{"activation": "squared_relu", "rope_base": 656000.0, "schedule": "cos"}
Each number is 128 + 32 x the weight over its row's rms, rounded and kept within 0 to 255. Layers, rows and columns count from 0. Numbers have three digits each. The size before them is the row's rms in percent of the matrix's.

# layer 2 MLP down (transposed), 384x96, rms 0.0661, rows 158-223, columns 0-47
097:064130176115093091079119100117173093098077129120142116120207111125090179141111081109090145135199103210147100089168181135083159095116094097114123
113:086123108155140111130082160120142110199147104110146115120112157107161166118130128190133142108124098181111080131112092176122140163152098121078122
090:160101108157151099111147110166145104132162142156106116086122190105090173094125084168150056093168154083134169157114067150127107180145104026141135
110:165138176163144070122170131092085129111134145119158093103107141162114132112105154137149133107144162115120141077191174069113078162112111125114139
113:165192091136185046124167125137138081141166147051133093113094074160159114183151136162058100143061135161200137190099140129099172077126148125143108
084:100129118142128102175081148098109112167214141101123113117172089101099128170137145124095119169108134094141141148127117126168122075146083117117128
077:169130108163128088147145092159158084109046118166104108150137134117121148165103120063159149145140130125130140138069118134133095101128074100171166
078:114153099085076076152097145142174113183165202123155107171084151116107143219153141152121093162090138083199177118048131131147116149166127134125121
095:140149068130116061161112197121100094127194112173152136128131088164109143245143178159049138119140097135177151100131149123137131086166118167157114
107:127155140163158141080173145119113171105110074120109137125158104140193114110192124118153151182104151162094141112132071087144126138190121075108132
102:148171078150107129126120183138140136090119164174103096154103175131148160123173146077136078130091125090137145145122099117096131095140144146168110
094:072179092117163100141150131139043139172142169152142131120082109106121104153103137107099139130120166090169165155110083162169100092183106168185110
103:120153171146177108139190094114049122120135084140114173136139154143109104137088111105121089168194146211065129105128187116140125137094141140147137
078:119172123141134156087184180150098143154154129137143129089162193120137164101135117142096075135142124168085140172141122122043147163077127177091117
102:106143075127120083123108094136115120133162132104165089101136137118124157066119068145135108123110126081081090224133134122081121133124137135152156
096:149173070093109174133122155113084109120065112118114159127063108093128111141078162117108116176097156147173145131213139139144164117103187079102106
131:126123156063097135118146177093184136097159147165122128172163170098131130041101138101071157091146061094133144143094148172057144100148123141154085
099:136147092080153113129214181153192101135166150151164154203123149102110076060113085086170149120051098102124092161136144119099097107109155159108148
047:135127092124144125125093165132127118147128096083088193129159146143160063181117111155085116114134125104131136119152193157108135122143124127122129
098:131082159175131159203114113106107092135113132146119127111084174141156094091137111133129148111056051146160116077122093110182135140168137081167086
078:142144130092120123172153143168143122144132104109171136140125170019136135123120041135084145149139101077178133114171194136151102082152137099085111
101:138139141159174130173042173134092132147164151160114152071132131052070164154114128175081134108113143138155073092075178126156159085091141200165138
093:129131143123160132126080102092077134139156127112115128131159129145108142109133109110104141121101126154146171112129086127067145155145170135139142
110:176152141128116100138055077126119105130085124135100125151141114172090103158147194118117131109157137125159081106154114177116116106141224153140186
102:142175172149123152109147159054172134080093097112155117141157165131089139132130106161074119150104157186111128130079136119129148119209140148158118
063:075128131137133112136107110060136159113109087091146122192101201133166098136113141166082108153107106165154184124153136123116135188143148087100115
122:135144104161108200123091128133137104144127152155077110123106152078103116131158170123128125120127134129123153071140137123105145122113149142092154
043:120108132148157069144145154106147165138155107126076125153139167031161130108126094112119099127109178133167065080121139111108055127133126127113108
129:070135114129167133145167131138111169137100111074129145144055159143157113143149105118162172114189114101149138145128117117153065155113097183129139
114:108124061139130202132120100137156124153124114134081151105127084147070077099104138110113191108137170136134155095171095155100112172196139128135174
094:104129132131109072130134153125058131178195159135144145098163127166111126169133171115164132094107135148165071118120154133138163132132070148124114
112:086202131041129163078140153114125100136096180141129128114138124128133120127137103143125149135114162141152065057155108188135170127145175104118167
118:097108125139126159133138105131097127094126123142180138098078124127152137157171154084204151104166132044097109131122087069105065127177131159179144
117:088144156074158154161159116087119157140126114078109126130150134127106057107088107096126134192158137135100169098113108147111174187126162118153092
106:143117106102111161087135098142081169100062106103104138080084206142157140107120144106125111141147180130050126139199131168141120089149129161173156
105:121091150107174144124095162145193170117120076170174174086088190116089073052108126134162115100099091071113107115108139157153134116093157107127140
106:174191136109144126121088101065158145193085105158124120118166132104163110040136149122122117116123108150057116166109115181142123160138176153155140
073:131110095144146112169103097129087171115135177182138135113125111120056130152142130158176159181145115174135098180152126134102102044117098128070116
081:127113169164125189133143137139068120125105072124127138129055150144147191179127075138122062182167117134144117086103089117079104176101138130156144
082:144151120115109087106095123155116102168135132183132130157134133160124156172157112227066147095149099092170119127143112096106134185103068099150136
151:122140093145122216173148118098110118041072146119144109123128077098191097163166119204156205102186086119131099154126145099117101131107128141119140
056:120122091137163086120102103141120109111141158121062138116171135140105093121164169124124147146150127122151103184112119171109108120091086116152103
094:128118054123146153109129142162121098116152079114110069127146165136204114061067167098116169142137112146096074138156082188140145108174127134125079
128:118145136109131176119159139148142151111163090140079104058105119142101138124146128111113161171124139143126153176082041097150095169083155170158115
058:164129180153132145102104113160075174133140029077124110101131094102099091154099141049095149119123110158110133149093118090167149145121157130132118
119:098194078111105182085090100162137119115114081150130163155065131096146134111138094149066099156191148086126160175109162134136113174066171173138134
115:104104113114144156156144150055087099172143143106188154185060132126124112099136126090160100121115158085163129166138139163165102219187132116136154
097:074174070104140152112175135040150093115127092112156071150131082190169116119093086119118083095115152137164122136146071202133134162124139158143125
016:149155136154133122152167101110188143154155150096112145188110103105150112151100155082155102049111091161164183145108133100112102117209069091152131
097:157169144164152196134118131117126130099088106100093132104133111152143063095074075093179097067156126140119134137132191138147157146201147125139162
111:063156111141108157108165074121067137076082130161154103167083145155111148124140138125131156141132113154141111100112138112116114125180170117167118
101:093138171072121101132133101159173139125130169099143189130132207123083153136129151133141068163189075110120170134139147094138151174107154147092156
102:109122108121159116107147130111146171125136149087108139127135124118117103161109086075124167110163178130151134066098092084146138100152102188124155
095:141168133138108101129134093148176138176135180146094114157129099179115126120149097121123132159155110071124142178142139066081137175110116122103147
099:118088057127154143155137195120119149144121083084101121219041104090207082109118113135187137143196119160146109152126101120131133124134080105127103
088:105137145093168109109141118140099186111087120131087081142150178131095052129077164123143071077099101173077116181096100094086117157119125179133183
092:115146104126141078099135120111128064107140112123143090115099108108134127179153131179049139108104153126139056168141111207097086124167122123119100
100:109152106081072142109171157138182098125194081141176128110101146119146123132086133085107138134150149125092097119064124110121152148149137144160160
089:152128102156130203128105101145112157093127106140123088044094145144233135079189131113165144109158099116090145121106113106151112198133112147145113
124:125165141137143178111159166178089139104109077131098140115094074172124117094118035082112114094137210111149120108194079184144115092183112136159124
110:092165128121088120099138147180125110155193035111199139110116122103098066143085138097151137175111159195106145133102070139176136108185106120124115
101:122148119155126101076088145107172125189104180092158125138088118136081137189118133150041117088140139122170137123111174140148102116150121119097102
084:031126128088153046163115119120113104123159149129145134109098122152062114194099157067067139129105179131146133104107136127144158110162105128139147
113:091142133162109047126158128096109150132084125142117112160177127157111098115125106132174126188133122153161131122125104069115057131117106083080122
091:122126129147132136142169124111110116170051128144126167186144124182077138092104108104136127102113114127124122148098167139178121140086102090178193
098:150097161150130131152110177129118142145131150154132052122165107054118125170155156127073130142152133095157169098131154104135125149154107222086190
# layer 2 MLP up, 384x96, rms 0.189, rows 159-224, columns 0-47
103:091169134152097162157135115160163167078146116165161142151113123172103136180150183143123123150151077107144139141099131060102107114181122139126084
098:147137144167138170084144148122079115110118125146074133138100148077084099151155099170149130099148139096170146068087134101148068175075170184172150
110:147136203163164177104174141157081121152111149120156193111140125117132148111148228135137100080145149146121118112069083139110128147136121160109125
111:163205122124140183104161108140096090117126153144158101110078171121155103147114095195112092113156139109170125158084136117139165147147081131148104
083:110072086164181098147082127148116166125096113111118177100118191162110136098121158148100090141159130091114139090132157081147157054069119150110148
078:157095123135095145112120096141096148086203118123095151170143062072082117166116158095181105142107120150135161196126141132134172091074113243148111
091:146123154180118113113213181134102171107156146123150145091159054174122136112165128078167152118176082137060113087130142180144106090135162102100135
100:051126096155086099149114092126136143161173154121155115111070110160089105117095156139081137174128155162095098087224167125101112130053139149108087
104:133187080147172127080156130116128155100145135152113132166174083112143112117119245109131090111139137094091137128093136103131114136160128093146130
118:157090028118125111135124075112123147125109125134162106149086112157179141111175151117131181131081071065095091067115151110138061128141147133149146
085:097139108117097152186128122130131157120144140126158164095051136046107103092122117156121154118129106084141189113081152151168091075143161110157167
114:215092139162108142100125133132138107088057129146138119092092108172155122184130130159113128060134175124093160084101152150107159113129085139087078
084:096181069113172152080136124144123154182157117081189122119106098108127139079126195100165090134118129117097081114144140117137120156158175140030143
109:102104135098068121189137096059129111152119142134147114111144129125097125123090081164150124175142133120079140155141121087138083130144138155149129
103:159148071084169146082116127112118106155117073121105127177049103125173122173106133162092127137116162145123156140203197177119160123127142132091104
110:138089173099103126118132131116176127109132116128065180129173130131165148069062133138117123047126143149186138154089198136135153105096103146124101
089:171090088123144156202215201110153129122145200134105163199130157100113079114072138125193081142133111081126112154115127079162122106099127153074130
054:107099122130135136173177160119176145179152105131131119086130105163133156086137131193171110122119128099101205113058112171140114164082156145114093
084:124134168142125086125142037175134085163154168125149185132124085130147132128120167174096120101131110104160077186109161201166146138153063113148121
075:186146147106121125141134211112068155166120110128150050097095142133122107139104142188151150117138119097105147175176117128147174144129162124185136
097:163101156158123150080106060134160167123094192083121231165077145118114148127124101157109038128147084120122147136075138138102104111124128120176132
110:064153134085088119164119140124169122159116120175103129132108100181152176046207149066121147113098128129074150152103122065130097167178088181103097
130:194141097112156124119086133128132125135101135134111157171110113115112075119152151081102142174160115171192068114180163081136177147113147142172175
103:144131078106111174119161115157113195112122086078169130089122093133141111163148121118250126119098149098143054115131193116182137139127082087120164
070:141118112125135103108190121103181093130112099097146116044155104128108160121142143101119102132169086155102100108128141163163144075154090147166131
122:125130135149111195147084109113117090126085158142104135095109156111085163082126200139173161164164122122114104090128150121098129105124122061091133
048:085088092158133101066193141146112117127045122096102153134165172084168160112177176111166079123162150120151119124143190107091140110090125147133125
105:093120037141142161171109149072121042158113140092116113082101140098140131146113153143144150126189140149073139188109109095167068120100127156108151
123:092140146162193190182110114138118132131128131144094164130190142157095122116039148113106154133094184168103164129105136118078137133150110075113108
081:148131130059124176092124108106190147134161117124122152150093112109156153123055152133125174156099102117094159112117110106143064131134057080171106
108:097135131104166100118149118109132123119155154146136144086180146170142146124061088134114182187148141173117085062084097130095117101134076061146167
122:126170083153103138125164064106161124126119097122141137076134126105091179143139182136184120107133140054142080135084126077087096139155194108138158
106:099118071152186103112147110124108143151122154105080144090114144184095130079081167123100140129216158122158155128122128072115082200148212123140163
126:097092122074171129136180068145109145107170143143129100079094148142154118099076122126154106117123153173104111073198167134159119164212114107103090
109:161127145133109189112131085108130108213140146178159128120104150134110092120071135135104130148130073094086122162128119155134144140165177084081150
124:209139173094076111129137122138124174177104100090144157165103165185148164090131133172117156113138096113151066165133129132170090145070141134148150
076:097145190162045129142124170158155102179106094096141086107158122123173177061106119055099147086120162127104164128157097106146147154127096093184174
088:181123146190141158074114092156127118126080127113213141101138160128179078109144189141172109110100176121132106076125133195066104128140118180102143
086:141153148134177085092117184160105104144142175100123140146211127149129087076073214121100125093170122146051131093087130154130167129134118085071129
121:118087120122124194153153146148109152109094158142107170121087098135220085168130091156162113108199129072121142124139177100098081151090132190121160
057:109114094140126112056121068119075092217129079078080192139151108110092126129133134131122095184163116115128110127117126174129130176105105161162126
095:140145121128157115099044113116103136073095149127121168095198110165130172130077150099126137099137174105074111153142077175120136100155163071102176
126:104188077077102139182173177123119118097136140118154117094085149081116124102140134094098182141143170093154120082119147121095107156165131133118121
068:146100128150204116137096132089151098107161149159162108091079122100151138132071152090133202144173095122080102181134096088119134147151086043144137
117:120130092110135166092108137122181082120180132135120176086131164160137142119126145089125183095105138133128148120132144134154204136143104142128176
101:117076128147122194164158136165093110157097161134138176137088113116050122164132112105139053159129153139094153147080180118124163183143132138061115
101:109145131161146118138125166136155139131131144086104047065178108164135147140090126143111138204159075158120112112116170099114113170106091126111130
024:177110164083178176087125142121109123114151176080091175135140130164070115072156172145170129073144162155139135173149079146168123095099120117085122
103:120159081130088160184122089078108112081157081134140081105109115126165129119055106161172095105087140131147113149106188142162161144168112093150087
115:098159099107081158088145083139126163108098176163134119139208141116152101095130190095109113145130138135122118105083170141103076173213167154139107
100:167113086191148126149175139047135165151138170121105185136139134192122080141137078122060150056045143108100095147093154116108101116120135155116138
105:089105111174100125132133151113170156112166145148151150101107153097112110104122148112136207092156136135154186133120158057116160111159154181093135
092:142161112111142139120154184110073101058140130165115121100175141045104086182171174142114149082071151144108137108142086138128105108103190090157180
084:105097085139158144119151080135076106179120127040064140134112151164106118139140170145129117079119164125138159120107087125146105110119147139150147
086:110117129117128116114162167167154132120165146114109124095080124125153107117099166063161091087165195103156147172110116119131203126124135191081158
095:133163110064117192136127093146051080180095111111096058154129128097131152176105164173060113153115171085136087171149156112123173122122109088104090
101:125147101089074147103102155130139149107192129110172132135095166103088136135081179111129149114084180132125133122117108072102159148151151118152160
093:132141165082170105081082154123075082146157144122178147171099155202080128133108125137107151083213088113133153136151147111115095109144150199119121
104:158134102130149152093102084086141189103141118159122163130090132121092167108147079146127127071185159096121098088148087084175084110176160131144140
107:193140142145131169122160137088127167189141157087142116162131080162145068111125089092099121194161134197128107128088145116137090121123118146101126
105:068075137152083120062147079152116159127076153113119142071139119139143118095139103190162147116181122133097151123149090126122165087147068125102135
084:095111101071137114154125102111201161134088127144156121131099116081102101154087117155053100107110126106120105115059152171138133140112194083126227
108:106099138090129130095143137132057150073057162143113095215103185086103114135125134127152151141144092128159137143184103089133155134135113151135140
089:100106063145114145138113084099096119107065179166227080168074149159116105142067136138165090137157101093142125112150150144161080094151127120195164
107:140123109152062130205082114106110088105211119126115134100152185175137115097164139139116114151223095125155159104112165134136087148126106135099159
121:129126101053129130093157127149111101149105165183170124155121170132135148161084135147125087111115154157152221130155083070082106129115151145132127